config = dict(
    n_layer=19,
    head_dim=64,
    tie_embeddings=True,
    parallel_block=False,
    beta2=0.98,
    lr_head=0.00876,
    warmup_steps=82,
    schedule='wsd',
    decay_shape='linear',
)
Each number is 50 + 10 x the weight over its row's rms, rounded and kept within 0 to 99. Layers, rows and columns count from 0. The size before them is the row's rms in percent of the matrix's.

# layer 10 attention output (transposed), 128x128, rms 0.296, rows 55-63, columns 0-127
094:59 60 37 55 48 69 52 42 53 55 49 34 43 34 50 36 59 55 56 59 47 43 49 59 67 43 65 58 44 50 52 67 51 43 43 38 50 36 47 43 46 55 43 30 39 44 34 35 50 46 66 37 66 58 46 55 38 63 80 53 32 47 49 48 55 49 50 33 64 40 55 55 43 59 48 56 59 62 55 52 48 51 44 51 41 21 51 48 63 69 50 55 55 74 49 44 45 63 49 50 32 45 49 49 53 42 35 51 53 41 49 59 32 59 45 49 46 42 54 42 39 69 46 42 46 46 67 41
091:43 44 41 52 45 54 52 27 38 49 59 34 40 46 46 47 81 56 53 56 48 54 51 46 62 50 48 53 49 55 51 44 26 43 35 44 52 58 47 48 51 59 46 48 51 52 31 60 61 44 51 50 53 42 40 38 34 43 48 52 56 39 45 46 52 46 58 56 81 66 42 59 43 55 37 42 49 55 45 38 39 45 48 37 51 39 54 35 48 57 59 68 42 37 54 39 54 48 51 48 45 69 57 52 51 38 39 64 64 19 62 65 42 65 56 63 40 47 53 44 63 36 33 42 52 65 49 40
101:53 29 37 49 60 52 57 47 57 45 33 59 51 46 63 45 32 47 61 60 38 25 55 75 60 57 43 54 35 38 33 42 51 51 44 46 30 39 58 61 55 53 53 56 44 45 63 40 54 45 33 42 53 48 39 33 34 60 49 20 64 51 39 42 64 48 35 44 45 65 56 55 41 58 56 40 38 44 41 57 49 52 62 41 53 68 49 44 53 43 54 35 42 44 43 56 32 47 52 58 61 60 58 48 38 27 47 43 45 45 44 43 44 53 39 44 56 51 47 48 56 62 44 41 54 53 40 62
097:72 44 52 38 40 34 58 50 30 40 46 48 56 40 51 45 61 52 34 67 60 59 61 60 47 36 42 57 63 54 51 49 46 42 55 44 50 46 44 56 36 42 41 48 46 65 54 60 43 58 41 49 60 74 68 50 61 67 46 53 59 53 62 48 67 68 54 44 43 40 48 56 37 51 62 40 59 53 52 56 41 46 50 39 59 41 55 54 47 36 50 35 45 53 36 55 72 57 60 31 53 40 33 50 37 57 58 39 38 33 65 48 56 41 40 56 57 36 40 48 56 53 77 41 54 35 44 45
094:49 50 71 63 40 52 46 55 50 50 48 54 58 45 49 45 31 56 40 45 67 45 47 52 48 84 59 68 53 49 55 49 55 47 43 49 46 48 42 62 32 74 41 57 40 40 43 58 65 60 47 37 46 53 56 49 55 71 52 45 54 51 37 46 31 73 51 52 46 54 46 50 50 47 60 47 43 67 52 55 70 48 54 60 57 58 58 49 52 31 51 62 47 53 46 57 66 44 53 64 28 27 58 52 66 62 39 31 61 50 41 65 40 58 49 47 34 45 62 56 41 49 47 46 40 49 62 50
099:54 42 53 53 52 50 43 46 53 61 53 41 53 63 45 42 56 54 48 55 74 39 50 65 48 55 46 49 53 50 53 47 26 56 57 49 52 66 46 52 48 51 32 42 54 48 49 45 52 57 63 59 56 52 56 50 58 50 38 46 53 66 38 46 40 65 53 53 35 51 32 22 49 37 46 48 75 18 66 30 62 62 54 57 59 56 46 42 40 56 49 51 40 38 36 48 45 66 43 56 40 60 50 38 52 64 62 48 62 57 46 35 36 55 53 49 61 74 50 45 53 38 52 59 53 69 66 56
094:34 46 32 67 48 73 35 41 55 63 69 66 39 65 48 51 43 58 59 58 58 57 58 50 59 54 64 47 39 44 51 54 40 64 60 36 56 58 60 63 58 50 38 45 41 54 51 21 57 51 38 46 38 33 49 50 31 46 42 52 67 32 42 42 51 60 68 39 51 37 39 45 44 50 54 48 50 63 59 65 49 49 55 43 40 52 60 49 52 67 48 51 42 44 50 54 63 34 74 45 45 34 42 51 39 60 43 60 43 48 43 43 53 49 61 32 42 47 52 57 56 44 65 32 57 54 52 51
103:57 44 39 56 55 55 55 59 59 40 48 55 54 35 49 40 39 33 62 48 48 43 37 37 41 51 72 69 63 56 48 65 46 47 45 60 59 42 38 47 36 29 52 58 37 58 58 48 46 53 45 53 47 68 37 47 49 57 60 64 48 34 41 46 62 64 62 57 64 51 61 53 61 35 39 46 61 51 43 59 33 33 61 46 48 58 49 45 39 44 56 48 49 64 63 56 37 23 44 51 42 62 48 71 45 41 57 60 47 51 54 67 47 47 67 62 56 63 66 43 61 54 58 67 51 55 58 56
095:65 44 48 53 40 53 46 54 37 43 55 42 62 53 47 42 59 52 54 57 54 59 55 40 54 38 36 36 32 57 62 40 65 64 32 35 32 59 42 53 53 48 41 51 56 37 47 56 54 31 62 42 38 46 53 46 38 21 24 51 63 54 56 40 28 57 55 55 51 45 55 51 36 55 44 56 36 53 43 45 45 46 61 37 58 47 36 32 51 44 52 48 42 44 49 17 54 51 51 37 73 53 70 54 45 46 48 54 62 59 53 66 45 53 39 38 59 51 52 62 57 49 46 51 52 48 56 42
# layer 10 attention value, 128x128, rms 0.212, rows 56-63, columns 0-127
087:66 63 43 48 37 54 51 43 42 53 46 44 59 41 59 48 35 29 45 48 51 56 50 45 39 51 33 59 62 27 66 62 65 57 64 51 42 32 63 38 42 61 61 62 53 37 55 35 64 65 49 46 45 68 60 46 46 62 41 46 39 40 50 48 46 46 44 54 33 49 50 43 35 49 69 51 44 35 65 51 54 49 47 65 56 68 33 55 52 59 37 36 46 59 43 50 48 33 49 37 45 35 60 41 56 52 39 37 42 56 37 35 45 50 51 30 56 64 42 50 49 58 63 36 51 50 54 52
094:41 66 51 51 44 45 44 65 52 42 70 61 48 53 37 55 59 54 36 50 55 70 44 44 24 48 76 58 76 60 60 56 47 42 55 40 40 60 46 60 38 41 39 34 75 54 46 50 45 44 54 47 46 53 68 55 54 38 46 77 51 58 51 40 53 43 62 51 46 46 42 46 62 61 36 61 46 53 51 64 67 58 29 61 60 40 52 52 47 52 51 48 42 42 54 31 50 53 39 48 58 45 43 38 56 51 44 45 50 50 60 58 78 44 49 41 31 45 49 49 49 53 46 59 44 40 49 51
095:54 43 52 47 60 63 49 55 52 53 37 52 47 65 47 62 55 53 70 37 63 45 40 41 62 72 38 46 32 49 30 35 65 58 39 69 48 64 59 46 65 31 49 40 47 33 40 46 48 39 64 54 40 51 28 49 43 37 43 45 55 64 34 43 41 44 58 60 61 45 58 51 34 49 32 62 40 41 58 48 59 48 33 43 64 55 66 46 68 59 50 52 42 45 79 52 32 55 48 60 51 52 48 49 58 48 53 63 46 67 54 41 46 54 45 46 51 47 48 55 45 44 47 44 42 55 52 52
093:65 48 35 53 48 66 49 32 31 50 60 47 56 42 52 43 76 39 78 43 29 50 43 46 52 34 42 65 50 66 59 45 35 57 51 60 57 35 62 51 65 43 38 46 64 52 48 44 32 41 64 54 69 52 38 44 60 40 46 44 54 43 62 60 67 40 58 63 49 42 42 67 54 55 52 45 62 38 44 44 48 58 56 36 47 44 42 49 40 47 37 33 60 46 52 51 38 44 45 50 52 64 43 46 52 49 49 64 42 51 56 46 52 45 42 58 55 50 47 42 39 39 49 66 42 60 29 39
086:61 44 46 43 49 47 61 54 46 67 57 43 49 50 53 45 32 64 57 59 30 55 39 42 62 45 48 38 46 44 49 64 59 53 41 61 60 35 62 41 44 61 49 46 66 52 47 67 37 51 43 75 43 48 50 46 49 45 65 67 41 40 44 47 60 26 49 47 55 43 51 55 53 48 51 34 52 50 49 70 57 37 49 46 49 47 22 47 53 54 56 50 57 67 61 57 51 45 66 40 59 36 43 62 53 48 39 54 65 59 65 46 61 29 67 55 59 46 54 68 55 43 58 32 41 45 45 32
086:69 53 52 51 35 40 51 44 42 35 50 43 63 43 46 53 61 50 42 61 50 39 34 47 50 44 50 59 50 56 58 58 57 47 34 60 46 55 58 52 38 62 41 57 37 48 51 66 40 37 50 47 47 62 65 61 51 51 54 47 39 68 49 79 55 45 39 49 42 60 56 52 45 57 53 34 53 29 55 42 51 44 44 55 58 34 41 57 36 47 66 26 70 45 37 37 42 57 52 57 64 55 27 64 63 38 39 38 59 49 44 43 49 48 33 54 59 40 46 40 52 52 37 33 71 51 60 58
100:41 61 46 43 46 57 61 38 45 43 62 47 47 72 31 45 64 59 38 59 35 63 73 70 44 46 55 44 54 53 45 58 43 65 51 55 43 52 46 42 57 75 60 50 46 52 58 29 45 35 50 43 47 49 61 51 38 37 37 56 44 43 51 64 48 53 41 56 48 38 34 42 33 57 62 62 43 35 58 43 42 63 51 53 59 58 46 43 51 53 43 50 56 50 59 59 64 76 73 63 58 43 49 47 47 58 44 46 42 45 40 46 49 66 39 44 58 33 60 58 31 53 36 45 54 42 41 58
086:40 46 40 55 59 44 51 45 67 47 37 51 47 47 42 55 37 34 48 50 47 50 32 46 45 59 51 50 59 39 58 59 40 40 56 43 69 33 49 40 42 52 53 57 44 60 50 50 54 66 53 59 66 49 37 55 63 67 75 37 46 41 42 67 46 42 71 41 48 62 59 27 50 64 77 51 44 54 47 39 52 57 42 44 52 69 59 49 52 42 45 62 50 56 56 69 34 49 42 53 54 30 43 48 57 65 61 59 38 52 44 47 40 52 59 54 45 50 29 38 53 64 61 43 57 58 49 67
# layer 10 attention query, 128x128, rms 0.244, rows 64-82, columns 0-127
093:29 47 52 56 39 37 53 45 65 49 54 43 59 44 34 51 61 57 65 49 76 57 46 68 52 43 49 38 38 49 52 43 49 29 57 53 55 49 58 56 42 46 58 48 58 39 72 54 35 43 67 68 39 40 47 58 64 43 45 46 55 51 57 48 71 57 49 61 32 58 45 46 51 39 61 61 49 50 64 58 55 44 54 46 74 61 40 61 54 44 36 47 50 59 46 51 69 37 53 60 45 51 49 52 42 59 47 61 40 57 78 36 55 57 62 72 66 43 57 41 42 45 45 51 35 57 56 53
097:53 30 69 45 54 48 44 77 32 41 51 50 42 53 61 58 55 48 15 55 31 53 74 54 44 36 38 59 42 39 63 47 70 47 44 62 52 49 55 42 41 60 37 54 40 44 56 40 64 47 60 51 40 55 60 53 53 49 52 47 40 57 53 51 38 59 48 31 40 52 60 50 57 57 37 42 39 60 45 44 54 59 39 46 46 51 44 54 26 51 41 74 41 32 57 46 49 54 49 59 51 55 51 67 53 62 48 56 57 57 54 70 43 44 40 41 35 48 43 53 48 34 51 49 54 42 44 53
086:47 62 52 40 31 64 49 57 46 57 61 41 52 34 44 53 53 40 52 51 44 57 43 55 52 78 33 56 43 41 50 44 52 50 59 57 63 50 50 48 48 57 50 44 58 46 37 37 51 54 44 37 39 47 48 43 41 43 52 40 63 46 44 57 63 69 52 51 45 58 34 61 49 33 39 39 74 53 57 34 58 41 51 59 48 36 62 71 48 55 54 31 47 60 58 51 66 50 50 69 45 35 44 41 56 76 46 39 55 41 44 50 63 43 49 43 48 48 66 65 44 20 57 57 52 69 44 48
093:49 42 65 36 56 58 20 49 38 44 39 53 66 45 35 52 65 43 52 66 60 49 56 51 36 53 65 36 41 59 37 35 46 32 52 54 31 49 63 61 53 57 56 40 47 35 57 59 57 29 30 49 43 54 59 51 50 42 56 48 56 56 51 35 44 53 40 51 53 57 39 59 54 49 61 53 48 41 37 31 65 65 46 54 53 43 56 36 69 43 54 35 55 57 70 33 57 43 54 31 59 54 58 47 62 59 61 38 55 59 56 66 42 55 52 58 45 47 43 44 57 33 56 48 44 39 53 47
085:64 34 47 48 46 64 46 49 57 24 50 61 55 42 51 52 41 49 46 73 48 34 50 41 61 47 53 61 50 48 57 32 43 41 50 58 52 54 33 41 48 42 48 48 52 54 47 38 66 65 65 47 57 33 45 78 51 44 62 50 47 46 46 39 53 38 63 55 52 50 62 45 50 59 44 44 46 51 38 47 49 59 49 49 51 41 48 51 50 79 40 23 46 55 59 45 65 66 48 44 61 48 61 53 29 61 50 69 64 37 59 48 55 60 57 58 75 49 41 39 49 36 39 52 59 54 47 41
090:47 44 50 22 37 60 36 50 66 53 35 54 50 44 47 75 40 47 47 52 57 60 63 57 63 59 50 48 50 43 47 63 57 42 29 33 60 58 58 57 58 59 46 57 43 57 43 43 52 64 38 49 66 49 41 30 33 59 59 57 60 33 59 70 55 40 58 50 52 48 33 46 52 58 36 50 42 44 69 39 55 45 50 58 52 36 48 65 57 43 31 43 41 45 43 60 57 35 41 44 39 41 45 56 67 55 61 47 51 62 62 34 65 40 39 41 53 52 52 49 56 46 55 50 65 36 53 58
085:50 35 36 42 49 40 52 57 31 42 45 49 44 67 48 45 39 58 62 35 59 49 54 40 42 63 43 48 42 42 47 63 56 57 46 51 54 45 51 53 62 58 54 46 46 41 32 60 53 39 55 58 54 38 52 44 53 52 44 61 42 55 55 33 68 45 40 57 46 43 64 40 47 67 59 37 71 48 50 55 61 48 64 45 50 52 59 28 45 33 49 45 50 45 30 46 42 35 48 57 67 54 47 43 62 44 27 42 40 32 59 53 59 60 43 64 66 64 37 50 61 48 61 33 50 42 25 65
087:61 55 48 50 47 54 62 36 51 72 40 39 46 52 46 50 40 50 62 59 33 53 58 51 55 65 55 60 40 34 56 52 41 66 65 57 55 22 60 23 56 52 60 58 30 46 52 42 46 39 35 46 60 50 49 67 56 49 50 50 46 41 46 43 44 33 46 34 63 65 41 38 77 44 42 48 53 42 36 41 52 48 53 39 47 43 68 43 50 37 64 61 50 54 63 56 50 61 39 38 54 41 68 56 50 52 42 62 40 57 48 52 26 45 51 40 57 42 52 49 60 62 41 52 44 48 67 51
092:59 49 60 53 62 45 57 41 49 52 42 47 63 31 48 54 62 48 30 47 47 56 56 51 36 57 51 51 40 61 69 39 59 51 48 52 48 45 39 48 45 43 50 42 61 57 39 41 72 53 41 64 57 62 51 45 60 45 59 67 25 49 54 46 37 51 80 48 44 37 43 50 39 51 39 34 42 38 48 68 51 35 56 57 45 50 49 49 53 54 50 41 51 53 57 48 63 48 34 60 57 51 27 40 54 52 64 49 37 33 42 69 46 62 37 40 47 33 46 40 64 31 62 36 35 49 44 49
091:44 53 47 38 47 48 58 63 50 66 53 58 35 56 47 47 41 50 54 45 61 56 62 75 57 44 59 49 50 36 50 37 45 39 51 55 69 48 50 49 48 45 42 58 59 44 29 41 59 44 43 49 25 70 50 37 41 41 54 45 47 44 46 55 59 50 54 42 41 46 74 48 38 43 57 53 59 58 49 50 49 44 48 67 41 48 52 65 37 60 64 48 66 48 58 57 57 70 22 41 43 61 29 57 57 44 74 61 49 40 61 38 60 47 54 58 59 63 32 32 60 57 56 39 51 56 51 49
089:65 37 35 47 53 45 51 63 40 49 53 46 58 62 57 44 48 44 49 36 62 32 41 62 49 59 60 36 42 45 50 62 42 60 54 47 43 33 58 47 53 47 60 64 35 62 57 53 68 30 54 52 59 57 48 44 46 58 57 38 44 28 31 33 61 52 48 61 42 40 51 44 39 50 56 61 56 49 33 59 67 42 36 41 56 50 50 48 55 48 51 41 33 40 51 47 48 64 37 45 36 28 43 40 47 41 55 42 42 55 44 57 47 50 26 64 33 48 61 46 68 59 60 41 72 58 56 44
087:44 65 59 48 65 35 63 54 37 71 63 47 55 50 54 51 56 42 52 54 46 37 43 73 62 44 48 52 56 32 48 58 52 59 47 57 35 42 46 44 45 29 48 47 63 41 67 55 57 48 48 42 53 54 53 44 42 44 63 39 50 53 57 52 51 59 49 47 62 70 63 54 53 59 43 45 37 57 36 38 51 50 53 43 43 51 66 52 40 61 57 48 60 46 51 68 62 51 69 46 66 42 33 27 65 79 37 47 31 56 43 36 66 55 53 48 53 39 58 40 39 48 40 52 52 57 49 36
092:46 54 47 60 44 43 35 52 51 38 53 54 51 57 45 61 54 69 27 35 66 48 78 53 36 43 54 43 63 35 54 42 63 39 52 63 45 47 68 53 57 57 45 50 46 60 49 58 52 52 55 62 41 48 64 49 66 44 44 46 65 49 48 38 38 38 67 57 65 55 27 57 39 46 55 45 44 36 40 52 46 70 59 39 48 56 59 56 52 36 58 54 52 41 42 52 56 43 58 57 58 37 57 49 42 48 47 51 53 47 41 56 62 64 45 82 47 65 36 65 53 68 50 63 43 53 65 47
096:47 53 52 44 45 60 61 53 52 47 49 52 66 49 43 45 71 47 36 29 51 51 46 50 38 37 37 45 32 62 43 54 55 40 44 52 59 53 58 42 79 54 49 41 45 54 46 58 52 42 37 69 35 27 35 45 57 49 52 72 46 39 57 48 49 45 28 48 49 57 47 51 50 45 60 39 46 37 32 56 48 68 27 31 47 46 72 52 38 47 58 59 57 59 54 44 61 58 51 60 44 44 48 72 50 37 55 55 46 53 44 45 50 46 55 30 61 50 49 38 55 68 57 55 56 59 61 61
084:44 67 70 45 44 20 75 50 40 50 47 56 42 60 51 55 48 57 59 52 54 58 63 55 56 37 57 44 28 46 43 55 39 45 35 40 69 54 53 51 54 43 47 44 45 44 47 51 55 43 57 62 50 46 50 49 54 51 60 59 62 47 62 39 47 62 45 54 66 75 60 48 64 54 45 50 60 41 35 59 57 39 34 51 69 53 57 51 49 62 48 59 56 50 58 35 59 62 63 43 61 34 65 44 47 35 40 54 43 49 65 50 59 45 43 43 49 69 58 51 52 37 31 44 66 62 36 56
086:48 41 52 41 49 52 43 55 37 55 55 73 59 48 66 59 67 47 63 61 46 42 57 43 53 37 43 56 58 50 50 45 46 65 41 61 45 35 53 64 34 47 47 54 59 61 47 44 59 36 41 51 46 42 52 34 43 70 70 51 54 37 63 45 36 44 56 40 49 49 58 69 47 37 63 54 57 49 52 47 40 54 55 48 57 58 61 63 41 29 39 56 53 68 52 40 60 62 43 38 51 60 56 49 35 55 46 49 56 25 59 39 65 56 58 40 70 35 64 52 56 50 66 47 33 44 39 65
094:45 40 43 30 37 55 68 45 67 38 49 46 60 50 66 44 52 47 45 41 67 40 44 42 51 54 65 57 57 52 57 40 46 41 55 51 43 51 44 44 28 64 60 54 43 59 56 61 65 46 54 63 48 34 45 49 46 53 67 43 54 77 44 47 22 43 48 50 55 47 34 43 53 36 41 59 47 49 72 59 45 41 62 59 28 54 58 66 39 60 49 40 62 64 48 53 73 63 47 59 61 45 38 51 59 44 44 63 34 44 49 42 36 44 44 48 50 57 51 39 51 39 63 50 51 55 46 62
089:42 54 59 56 58 44 38 43 40 56 52 63 43 50 57 54 47 71 63 49 65 27 51 35 46 44 50 43 69 49 30 44 46 62 42 31 30 50 54 57 72 58 42 43 58 40 61 60 48 34 58 60 50 42 44 59 50 40 53 31 42 81 44 55 39 44 46 35 52 40 55 48 64 43 60 44 51 45 55 55 42 54 43 45 39 50 51 45 42 61 58 42 43 63 42 62 55 46 53 67 61 48 51 44 48 50 42 53 52 51 55 37 57 68 68 35 52 73 51 42 53 37 37 53 50 55 33 37
085:48 52 38 46 69 71 43 48 45 54 58 46 54 65 21 50 33 49 30 45 38 42 56 58 57 45 40 45 62 50 50 54 43 60 40 32 54 60 41 42 39 48 63 49 55 37 66 44 58 58 52 51 35 63 58 47 62 48 53 61 43 30 55 55 62 54 42 62 43 36 43 63 44 47 45 45 48 49 65 48 31 46 48 65 40 20 52 44 47 38 37 53 41 51 51 68 39 55 55 54 63 39 28 47 52 39 47 50 56 64 56 51 50 60 48 47 58 69 43 43 39 37 57 60 42 40 50 57
# layer 10 attention key, 128x128, rms 0.235, rows 64-82, columns 0-127
125:42 48 57 61 33 44 65 64 53 51 28 53 57 48 58 35 48 57 46 49 86 58 45 53 64 44 45 48 50 68 50 49 48 36 57 58 45 39 43 57 51 39 62 54 73 43 67 60 46 49 50 45 29 42 57 49 54 53 38 43 55 49 51 60 58 48 49 50 48 49 49 40 51 56 63 53 28 44 61 52 40 47 40 51 58 66 36 49 44 46 33 36 47 34 33 56 55 26 46 64 39 34 38 58 45 58 42 47 40 47 42 42 47 57 44 64 77 43 57 53 44 44 53 49 44 42 64 41
112:48 45 43 46 40 51 38 48 48 45 57 45 44 44 48 58 69 48 43 54 38 51 64 67 38 50 42 27 38 52 69 63 62 59 47 65 63 44 66 61 38 56 36 41 39 37 45 50 57 54 46 40 59 59 57 37 38 53 38 48 38 48 57 38 49 52 51 50 38 40 50 61 54 66 56 61 34 52 42 42 48 51 66 58 54 36 43 63 49 72 43 58 34 30 70 44 50 63 53 59 64 55 38 60 59 54 70 62 52 56 67 64 43 46 49 28 45 62 46 52 41 40 49 38 59 54 47 46
145:39 53 51 45 44 46 45 50 54 56 61 52 29 27 57 52 50 48 46 55 38 52 44 54 44 76 52 62 49 38 60 30 34 38 64 55 67 56 36 52 47 53 47 47 53 53 56 36 41 60 28 48 49 51 58 33 55 48 41 36 66 57 36 50 62 59 46 48 51 51 39 46 43 30 52 41 57 37 55 44 61 40 52 77 45 49 72 52 53 47 54 55 46 47 54 51 51 60 37 59 52 39 51 47 48 80 44 44 52 31 42 49 62 49 69 56 46 42 61 58 46 32 69 48 46 55 50 64
123:59 51 66 45 57 52 15 29 43 51 51 58 63 61 34 34 52 51 46 58 43 58 53 48 43 49 57 47 35 47 41 48 49 55 49 57 52 50 69 50 32 67 77 50 63 44 54 62 58 35 42 50 52 52 49 44 50 41 52 56 46 42 71 49 39 52 57 56 42 41 53 57 48 58 52 41 40 48 37 41 55 49 48 64 56 32 42 39 70 33 41 39 40 78 57 30 59 37 57 53 51 55 53 39 56 59 51 33 53 57 48 52 58 54 58 41 47 32 49 57 54 49 64 36 38 46 54 51
117:58 39 51 50 46 51 52 58 56 37 51 59 64 37 61 47 45 43 61 72 44 53 44 50 50 43 44 53 41 45 59 54 40 50 55 53 40 56 26 45 46 41 64 55 56 50 49 33 74 59 58 32 52 37 48 69 50 21 46 49 53 59 45 46 51 37 42 45 56 58 48 35 46 41 57 31 31 53 39 54 37 56 63 42 46 32 47 59 44 64 36 47 51 60 51 39 51 64 48 46 63 51 40 36 28 40 56 53 47 37 59 49 57 69 41 70 48 61 40 65 46 42 61 35 59 60 54 46
123:50 52 68 37 44 63 37 41 58 45 61 58 48 59 43 71 42 48 44 57 57 50 71 49 37 70 59 50 28 46 47 49 52 40 41 47 52 40 51 59 61 53 44 57 52 59 48 34 49 66 43 39 63 59 36 21 38 55 48 58 60 49 57 60 40 41 51 38 44 34 31 48 39 56 44 52 48 45 68 39 67 30 45 54 61 43 56 62 48 46 38 51 41 41 50 43 48 47 55 54 56 58 65 51 58 57 62 55 67 52 55 36 46 52 56 32 51 61 53 51 64 48 50 60 54 32 47 74
111:54 43 32 57 58 55 59 74 31 56 50 41 45 67 55 47 57 67 43 39 55 70 43 59 39 60 57 55 33 38 46 62 56 57 38 34 39 49 60 41 59 53 49 55 46 47 30 41 49 37 55 66 49 28 42 46 60 53 37 60 41 45 49 42 72 50 41 60 48 54 58 44 55 50 49 36 64 55 46 43 56 60 45 47 37 39 48 31 43 49 41 48 40 51 30 64 52 53 53 46 63 25 59 43 53 67 45 54 46 40 48 53 44 51 39 60 50 52 30 54 52 54 50 45 44 44 30 68
123:45 52 44 39 53 45 64 47 50 58 55 57 48 54 29 65 61 51 50 58 41 54 49 45 46 62 73 58 55 48 42 52 37 56 58 64 51 52 72 27 52 40 46 50 42 49 43 48 40 38 50 46 68 57 50 48 57 40 54 47 52 51 68 48 43 44 61 45 64 79 55 27 55 49 33 49 60 48 39 50 55 43 51 44 63 42 51 49 56 33 36 65 65 49 58 44 49 37 35 47 54 51 77 67 48 53 47 60 61 52 38 51 34 45 61 39 32 31 58 42 63 58 42 47 60 44 62 53
138:60 48 57 40 57 32 60 33 62 46 47 58 61 41 49 61 65 55 31 53 49 67 45 60 45 54 62 67 36 42 57 42 61 50 55 44 41 40 59 41 54 56 41 38 57 62 42 55 67 59 46 55 58 65 67 46 47 35 60 64 41 54 58 43 46 47 63 56 51 52 39 51 46 49 57 43 37 29 49 61 57 47 62 63 56 33 56 66 55 46 67 46 45 66 64 58 52 56 55 68 48 51 43 47 57 54 50 55 44 28 50 61 43 66 39 51 51 61 37 26 63 27 47 38 48 55 40 48
154:51 64 38 31 40 40 59 57 50 64 46 43 28 54 52 59 57 38 68 45 51 46 65 71 49 43 68 51 44 42 52 28 40 54 62 47 59 47 49 46 53 41 47 51 51 46 38 40 59 57 37 46 54 69 38 48 41 47 52 56 34 53 43 52 56 39 53 41 33 55 67 45 56 46 54 53 71 37 48 55 47 55 54 53 41 35 62 53 46 65 57 63 72 41 50 68 46 56 42 47 61 55 37 53 46 36 67 59 37 42 55 39 62 45 41 56 49 51 24 29 45 43 52 43 53 40 54 61
109:50 53 44 38 64 52 61 60 50 48 57 49 48 73 46 45 52 29 64 30 49 42 22 54 53 49 47 52 58 54 46 45 28 55 39 60 51 52 60 54 47 33 52 61 38 54 37 50 58 33 54 51 50 37 50 51 58 58 77 49 55 28 32 46 58 62 48 60 64 58 49 39 41 65 54 47 63 55 47 56 59 49 47 47 51 42 52 50 51 53 48 56 52 47 36 37 48 60 59 41 34 42 60 47 41 30 49 46 49 46 58 53 41 52 30 78 26 61 54 46 62 52 50 59 49 48 52 31
113:47 63 32 38 49 27 65 40 45 74 69 52 52 54 53 49 50 52 70 47 47 38 48 57 53 30 50 64 61 38 55 41 54 51 31 45 45 56 45 44 49 41 46 48 55 46 56 51 63 49 35 54 43 60 54 48 37 40 55 32 40 55 52 45 56 44 50 57 59 57 56 46 56 59 50 65 59 50 37 59 58 48 64 58 44 43 70 53 64 61 68 58 59 61 52 52 65 45 53 42 58 29 41 37 50 70 41 51 29 47 49 38 55 42 70 67 34 40 57 45 40 46 53 54 46 35 46 34
121:47 44 49 68 60 33 36 53 52 50 49 48 53 64 41 64 36 67 29 31 58 59 56 57 46 56 41 43 58 38 56 45 53 57 61 57 49 49 58 62 55 73 53 55 40 48 29 49 45 49 70 47 29 55 59 49 52 49 56 65 69 48 55 30 25 47 61 61 53 51 25 49 50 43 39 39 41 31 56 49 42 52 55 40 50 45 39 52 69 47 56 44 43 41 50 59 59 47 59 41 44 35 45 55 61 48 45 43 49 50 49 62 45 60 43 62 54 66 30 59 45 48 44 68 51 52 45 55
135:45 64 59 41 51 50 59 52 45 52 43 38 61 61 48 54 60 46 38 35 54 69 46 42 42 40 50 40 37 60 36 54 70 38 44 40 68 35 72 35 52 37 47 45 48 55 31 57 44 56 53 60 50 27 45 48 56 64 65 49 49 44 60 45 50 47 44 48 42 54 43 54 56 56 60 37 24 37 53 43 44 48 40 50 45 56 63 56 35 45 50 54 44 63 36 55 63 50 42 49 30 53 60 70 52 22 49 61 44 45 58 53 59 49 58 22 65 53 50 45 45 51 49 45 46 42 59 57
122:30 59 56 49 47 33 63 46 48 53 48 61 56 59 63 49 53 52 43 41 58 63 57 51 65 28 51 42 46 50 33 55 53 52 48 56 63 46 54 45 60 20 41 49 45 59 40 43 55 68 42 46 56 41 47 56 47 37 57 47 27 51 51 39 65 52 56 49 58 59 51 43 49 58 50 50 63 43 58 58 55 36 43 44 54 51 46 49 57 65 38 64 58 56 53 55 33 60 43 37 41 31 56 41 41 41 41 54 27 48 72 52 63 32 47 53 35 70 50 43 54 59 38 53 72 49 28 51
116:43 53 48 25 53 49 54 54 30 61 48 66 49 39 53 48 55 64 65 59 51 50 45 54 50 44 55 41 44 36 47 60 63 46 40 40 52 40 36 53 48 44 57 51 49 70 61 53 55 47 38 55 63 26 57 40 27 53 62 34 52 39 65 54 36 54 45 30 54 48 55 41 48 49 63 50 69 68 47 70 41 41 51 51 33 40 61 52 51 39 56 56 45 67 49 48 52 46 55 50 71 68 46 43 32 49 50 58 54 45 50 44 64 65 62 53 63 39 67 52 54 46 68 54 45 43 43 62
135:45 34 47 40 45 54 57 64 63 37 52 48 51 46 50 43 49 40 63 58 80 65 58 22 37 62 66 49 66 34 61 37 43 39 64 42 42 44 49 50 45 57 44 58 49 61 44 57 54 52 47 54 43 31 65 41 51 55 51 61 58 59 53 47 33 35 49 37 52 55 46 47 61 40 57 51 37 49 50 65 51 43 49 66 37 45 55 68 47 41 43 45 48 63 47 64 50 58 46 56 49 50 32 44 51 44 50 60 27 48 42 49 48 58 58 57 61 63 54 35 59 29 58 68 41 55 35 59
128:52 44 42 51 66 52 57 44 54 55 33 58 47 57 65 43 48 83 66 38 55 48 61 40 38 44 45 49 62 41 55 66 44 63 56 35 52 58 70 57 62 52 44 46 44 42 44 53 69 42 53 63 37 42 53 76 50 28 56 34 57 43 53 44 38 49 50 45 51 33 47 64 59 33 62 39 54 58 60 50 37 68 53 50 48 63 53 37 43 39 41 40 37 51 42 47 49 41 56 49 56 57 39 32 39 41 32 49 49 49 46 57 54 61 61 40 43 58 57 53 47 52 44 52 38 43 34 38
110:62 52 43 51 63 68 53 32 61 55 51 67 63 62 40 72 49 57 54 43 41 40 59 52 30 61 57 67 48 43 54 49 56 56 49 48 60 59 50 39 47 59 55 59 64 48 66 45 64 58 72 58 27 67 49 55 62 55 47 47 44 50 56 48 73 40 50 71 41 44 64 48 66 54 44 33 54 45 42 43 53 35 43 50 58 34 61 53 54 47 40 38 45 48 41 57 40 54 40 47 54 35 43 50 56 37 52 54 51 52 52 46 33 68 44 50 69 60 34 50 51 39 60 57 43 29 57 54